Each number is 500 + 40 x the weight over its row's rms, rounded and kept within 0 to 999. Layers, rows and columns count from 0. Numbers have three digits each. The size before them is the row's rms in percent of the matrix's.

# o: layer 4 attention output (transposed), 256x256, rms 0.2, rows 4-13,68-77,132-140,195-204, columns 0-127
# v: layer 4 attention value, 64x256, rms 0.155, rows 4-13, columns 0-127
o195 092:460477446483588521542501539539477518501486498497529510493503546519517512512501480415522499451433495470466538580420573466449496537499516543523530479522485468545534502486398442545512572448504528522469457453414492507494477495566539514460512530457542470519551489512431524500465583544497558531491501508494464575482493458574492487511499459519424484517547500534462480515473493491465511590489
v4 098:528499510495469526503483495468451460466526507558530475510498460582489502560497455469481494510485450394580420591401500508456555516470529572506480514536439474500501504531509495479509473523540531530453447486445450527529493425478477479495475450510506491548485500437513496478482520549400426569571490482479479463505539462484455462492524469486564516550481491596556558522519526465537498484443
o4 091:465448464458518563465418504448539462492516536538585550506483493536473419537525471503505514560501502512449480528510448447449497498485479546487439497469454521529447536505457569517492544471477490447521447490455450480439492449578471500479495546492464491549567522434531492487535512563498495485470551499495462549522453460482495415527495528551551481490514536477511434442533507491523523541507
o68 098:579457467486566490486543520482517446473567515494485473468485521519487500487457497580428462591526441429516502528452559563477498534492461616452497502554482585450528446529478527415511435489555482506463440522474480496501537538492427468559510531514519537513545464467528447476556544527487535517536451487454491531549495555433529517443515520495507539394442449471510512487510454511463426497458
o132 122:508474475500455481551372501514413588555469533482504494511468433469478534460506503452580513488539481466477460510486467541563558486433515500518422553492521473552461424547514500547447606518475431505537470551495503526519532474486494505476510494529552509510431531529536481467529497465508498457505444586471450463511604455490548560461545490497464456549510524541427455490564530448489458491486
o196 107:526473525522529483497485490503526542580429459503486502531499469389543470486502457466510517461517472491487522439490598440597449477444565478578520513457460492539496464547494482474401510476555588548539546564568533503494489511460519548493467519498536467441393513547481495433510424517471478449486511492505529519464451540523480547499475469483484482591466495485510498472465473592539468491431
v5 101:451520427475502460503468471472410498501536508478504457449489498479509549471452557488468454529509498448521491480481481540500522524545500485514425463519520547555493404475514515532501449477529562499486533472537448587501550516510567493430564501503582452459466526492481543441464479532597423568474495516447501484476424533480503574495481517580449468512462396554486522546504482486501512527494
o5 095:503452525556471475548544516471473459531574497527476523537528503507537545495567522469499446523457498557549491542537447606526487488486461491545525477470532566469594533477482522558507560450510551582482491395509536451515505514427518554512491525525442533542472520476463527497523533489496479545508424452599498453439544470384513502476541504437516507515476481514536530501527444564516479364434
o69 103:489469527499499500518481459487458516436555521502518553512459500460498520539505485499447497555491446489473496497504494498536501536523473491514504465537516487511426427507458512561547454462510518548525518507517464466448356471475475465471543523535535524497493475539490525519440486503526472508446485499535553531448389467586548439489527542506501538426491500533496504560449558549557554483509
o133 100:518527500511449481417528487490485476508478492452537450474514499533581459480515514610531499462551468512550483511543552520530492445479476458436564480522473496494487530502542486452504480502475507480501419472526527415538546559457557496496513618472542450546478437525478544487528481566474546493540525483514519496451532516441474540502562443495561485518495461438439487450525527498411567441546
o197 094:482553456470549491505459483511459578592585518477490497485486452452465476438536495547532498443493509503479531435434541585489565533516538492530492477519521506539520435507504516484557522522491476483475542492471551530498561560530538432451546439507501598533522449466467474497494512490514497561473541532487497541464388525422462518511473536547477516563421512523546473449515395454476556553564
v6 100:525452447447525384469526486485513480559492496500389479535485579493508477528416496506463507492493424542501486481551508528516558524410533537520505442438537423488558502488507489405478502520428512424495475550578512547472505530527519558428480527481485466573498568471485517446465449551471533410498496635503470509511472455459492520493541533495527521545491480511458447519505560488531473444528
o6 097:438481518536540494547560506519443491515497459461520481409497476549449488461541513540493563455573457515473507429559535540504463508540540414509545476551474514519463486553525573491475485520507551498472602481486423549499556518515498385498591561470536469464400522458435500528532482471498524482498554435521441466549491521489508516492519531445534518562491548545495497461535554440532508486588
o70 102:538514488496450449578526478576513501484553493499491492587542514554497520591504497450477527516520534541509501468568505495404535490482461523559497459444522458453480461532519451540537495530492515444454466561593494525500461541533582439446513553503545504485467564506526462470438447496412545485537515527462448470439521447513494555410537527502484485496483562528543482456445534510503495475473
o134 099:522535494423480437433450463465483491492458553477424507496543557474480475512499543533455395525487439498529499516403478522485510487473493467458489423533532598514510497477480430427540504542437502543501571516546511448460496533477510520481480402481521436509495481590554518531538595456564447550591516575555543461525518468546471504513461563473523574456484485529452489504561488484472441531466
o198 101:522477462535485521558555473392527555552539514469525513410519452523501512486580444498494498543477470512515471509505507468479487467550483566504473428473486527504410520465506546486494467469539531497470559446473563492510528467496410517485546491515518518592472543478536489496557504478532534458496454502525484508524503481479523505501551496488523451501482492516508423512480438492545566436595
v7 095:508490501459520536538527452537514469493509539533545513542526505453460530447492484585532480465476454518461477563503545449491511515533464459492536510558500517455533506479459555554427401565490525501568500523538546564500507524511415455523547487522488528498530555500517463456533466424540468512452510475535511435592487509532420551474448475479563546469491483437506488484502539520489483469503
o7 096:454501501584475456482553552497487544526483441465493574491484534395463464462529584499578468419505555543521508451456486486511433457500560471523533489470523506493469523529405439503515462522547467530503578522478475533542473535469543483518534479470488546494509551480468515491461426435569524485487566458459479632521490520492492462464506484465441522519468455501528420531553514504555501464556
o71 100:531520450476557539501495445436532447546460495522543473490500480531479512488486487497493516509488569452413524535509467491513499488536502512502593552531479543550415586536535526553572496524483479543478569487512516502510498539443476500450550458523489504471436454571575531489466481454477482522480482490519553525493502449528515529555472448544549432488520456529475555450483521482494508454444
o135 097:487453514484508454436538525549516445486504481507448499516463570465523418561495447490514468555547495433497502442478572498512481510575496491447485521475495529468515468521488451444472486498494568434481516493503545534523548473562448503482498534522510487480504502530481452512539542472490524468442486488568539457517444555478477561488380512463427493532481554431598463516541486538489551424499
o199 093:552502503502456553428486415494568475578478524522528481449459471456485523467532485586513494475593448430551433481468524527520470536505514535504577443533460475491493444557440476459449509454403535502529381524549513509446453450565493525476455486567540434511568569473482529428501524466500479452469473521497525486513532456518486432490495488470523531491570463492491543466467550521479486455503
v8 096:519466531544566571516540523487564524515475494496550521632523520484432541458551472487464519489465488512470530554473493497500407460414464464589547516564502529507497499524520469501552467453570464499522548427466476449569554524478524515640443449539543428427504520485541509478465539447483470514500448499502535551493451440429502511526512459500430517469475488537567448553491467485477488481481
o8 098:482550527493451472461468439502454470521469482546476512460463517449576496547501439400527510547466568538457482510466526518499498525530528606493558550453479430495490512454471501451553467468504532494486522483529474527434504524483582468469493471561477548460488519498477452568484459588485503479488532525593548500519582534544460501548377552484455494524528472539516551555485553471516509495509
o72 097:515475481591565521476498502496500480513515449535485552561479473489460457461549516445475448459552476539466523495488481525522403455450513511551432507473486516456550466477512461415472458504461478534516487479537568439537556580545484507569496494527492419433477475448522468566475576535560487570504467501452466537480472477471482512445521527471467461560510500485556532427535450465522516512522
o136 091:522425537444452492511558492484531535456527491567521473580461453514499528552484435525517512508475510487534512515542552484441517504520477557481538568550509553451434546471501502582611482467489494445453453440440459463515475565471485428580490495536526422528516443527482463456528495498478493482411472435464613468517525466479473489509466481496542557486416544491429380555538508497524449481478
o200 110:517459480509550532528506548549515480494449554544515454536456455495435545450462528522474555589508552518506533565465442511524462510467454488559537530525543487524470483547473562562441507482513490506594559511443513533501508465425460556476523441507507443535550506452439518434444609452533576439511479466516505500509505471457470471506481498537526518432456543512537438549515505444462541518592
v9 096:480453494542526491485494478522563481437489538454419518515416406398454544454542500553543492492472454424473504490470495484497531534448487518460551494442487548522516494505520570486511514448554521581570503478446533453436488446528499533474536515506460483529535561394459475531479547432494477520509475497533582485417449475447499505505438450501489555471479492490489481445443481530468506552469
o9 093:461519522497462436469501492510495505560545506499496550463630504481541532476548602483477506453560505527460518475470518525512490521473477503546452442462462593499465467504465561504571567481457564513477383558497468550441492467563497515483585535551573521528521489482448569414440443507495458544464560527523485520524532525567559429518502490493454563445483511550476447513468435488436498490595
o73 104:478528496454580544458500450573520500491504541452439400481427459539453438480528480502561446457508457418500469521465537478497516544566537523506541531470513485499472544545525561452552471518495520564477495485527443515459500512595487415521440465475436485533463519479525443503460486494509436525502484506572506477450446445471496629531480448525563441454502378509476454502551476490543548560518
o137 102:551463524450489480447459556484509511493453499533503504588458489488470545515523497478422523531518475485566563470553454465429523475453514427543508445466534525500586448577546502518416411551530483455455420494529576507462512512502475458457558441507540460497498469460447511507624445541488463436452524510488492463524524506430443525457505470450551506513509579488493454464472461487475482521561
o201 100:502433496498527525592556492504526496456522436556486527539407344468490550463561479530491517538449541476511478503484534489524453523490550522453551496544481525488472466477494532554517416458522501495539567542492549433528525504542548517511482482471447539501501484471574427571500512459547507480502488461581516455455491474500430500421459523517532502502556486515481529547501533566526492547474
v10 093:509509594465531521463461538525460496523454464592472544474558485484493497465481628489537530503553493512533522540455430600569495564514515487511467470475550480535567409559495425507527529483562513599511540429562467517505486484468404504516507518453458535528474535488573479481458495497462514512534472396508460547426490482522472416510572480475473493493500519476549435510461506398516502462565
o10 104:541575557517467487504389505475518498499519529463560519524448545482405536460442457473500411569456527518486488463488528547486523495496438455486492470493541506476482510454493471561491451447424500420486470528435516498433522510469468522567444535533511500517545444379437499478456528496495547582519444535533559520491524477523500499484422489465470509460552528470444519568478517548489477432464
o74 098:495450545530459569481539577438495505513426504534514458467560510573472452519546527568499509540496524460543539505482503449575479537490567494492419490533577507483526488471540598452491497474584441538481629445518444493551542486483482489555475500452455523480496516561511548411442561500573456525524453471514497521475459440431552474579550502521499502469487537470530453483487531496556507552476
o138 101:491489532438581428528463496504490479454518560561487457536529531539588504478479557440523524451493474565565501536545432502479503481483499487452526550406551568528551437500526426552565542544460454556509421542554496461486509506474509535435583432524490453576395515548531463490452479527505477495485470503531467452450436505514482495472511463513520582536492551496496513547448514472483514466559
o202 100:492537520479502539488477548471513502472473503509469540529483502523575491510475426493528502485474492457526439529485533527438581521581496449484526420437425480553519545461462494455552474541508519546517568533532419473497507505495596454482545516509571554505467568442458483505501523498530495507430580432516484431474508534515523553589482511433500529464497393514465490593514483520484467491487
v11 101:553486536443436508500471500583514460477542498463512565488436421503432483527511504422549474494506402503475484495454486539494456480477547482551524484488489516476527547422488394528497449472449481555519432500479531436476464500484421496481510477445574450477605431505500551448550534484539484479491411420504514423493507486580513470536542475436586496500449545531427501452435488520529477506496
o11 094:474593444511551509455504486549482508478502537515532525515529567517543539546500433532530513549419492476437506512522485425452498532576515456467462479432484449437534496443459511506525474419521486537517440452493476528465435497487465566462486428567523470505478525437507520523531488501473514486500485529517509537512471459535507492490403470517422509567446475610543472582529531518536524592486
o75 094:483475468470448500475535471595473527484551528445546569489519469425548478506485563520498558455502446460520473536456512547541451497436553496512524540460429447545484521510480447486518541501411491536551527463525482436499434465466529512411534494453521446463486515532510551483528525442490461486507496463503459403460441495505548484496522454473499481435529556532525509512528468511457431464501
o139 093:485523483515477473480526433555465465485446452478493480454488502544487439459540534461568393490485472560483459477469494501563467459476554529511517474512522526469543475443497453433454445537556496526576491567529462537506550495462489575534501478493516452475487554546504468483441505412508498402514495522434554490439548482513480545436532494494500528558560538493471518477438514571529544534512
o203 103:490468550520474507532442476492566567506507483478431442531460459533512492423510487505525508542538542499489484499548560525497484473483472547468506455547475512476592596502424391525439480424513462447476541465526508484515524560500498494534541482435474541483537447482485466455456581505492438414451497530515456554544483539547492543474539526507494551520405550452488513514520551519513436528463
v12 103:513493471497481497546548542547511557518529503526593553541429452494476521477458495523506538459456533453543526536505606524554509458469531494472545563573513451503509556547504500549519482466487495491454499554474517572464539476446503505497518504493542524553461495471428442585505512546496601508494445529457539454532512507441409464459523469527577535575423520485549477526467497550430546488481
o12 094:500541488529463486452429460447491576452542492535510487441461602526486471499549479546519524472523469510447500524546483518522481539518543536567503510519515515480576555442494497525485509553449482533465474442505506555564460548546471525553516507459534454498541583477545566498492486485599502557446405523492484525480466514553542503487474480471471601532445479521511518500556473538500549485512
o76 114:445475452499427529547556487553449499542449523533546456514461456496488485470523542481476503478464540419479491510490498486573556490388474535470503448549512446528535528496505440449532519540544532520413483595488462504454528424469524517525520453455498484476457529528485472520490484454513517560509402508535528489529532470482390469521493456574521510492552550547525427508422464500437477483524
o140 103:594501472516563443487551447548480471514477459552475517479467451496464467476460485539543524522527471482476487511483527496499549540425579474508447541542506498443497449477506532485429481494544523516580584505478452573572477437485533477509500532470514390532568482488538486536544520537511522558433536466487467488440443578435466523444543465443509490504515515494560464439502480566476503436489
o204 094:483482531501461523572448556460530480489487445449596524519549509430503483489503490505503508500526502549413589529527608451497448494466510452532525505409465542562509582477479461610482517403541462479470425468446438507525532551424509455523473514455509549564530465494477467487542458540430552454468522482469479492494526422564504465531506494523534486544472517478482524503499529449442559489516
v13 102:475489518524540463496485518526483563525487486488467448500478478501518487456468508518568490484542581529496545466458489539531503435410471455429464445531529493525467495504440520457512478448523514547521494485469475452501491488502509432531476558446482507571506506544457531490521568578532483505499594481508545481521472478528457538527471437547501506512485537491406475461486515560465475495539
o13 102:464520429472550453525491495534616475477474527466514471466422504585514509423564539543447500530507538493470518455568499490410482444492436514450541514488506593559470445432520508504452478566410494457512493494527522509467509505566542481471514512488479503470474569529512516500525482519509492489605515543460506594584504460484488402500494533486507518512531513509571448463484541419500563521490
o77 103:506452427491517457477554536428557521544500535532501528507559505426497505556516454450496528441493548508554494498463472479545517489484498511483465435542481466487388575466493562494426471521465508508524503486564550541471504528456481590522561489478518498441475400477501578452530462475577451489542478472557487520454465440491495449465535413524483527534530489488508499512518481456492552500528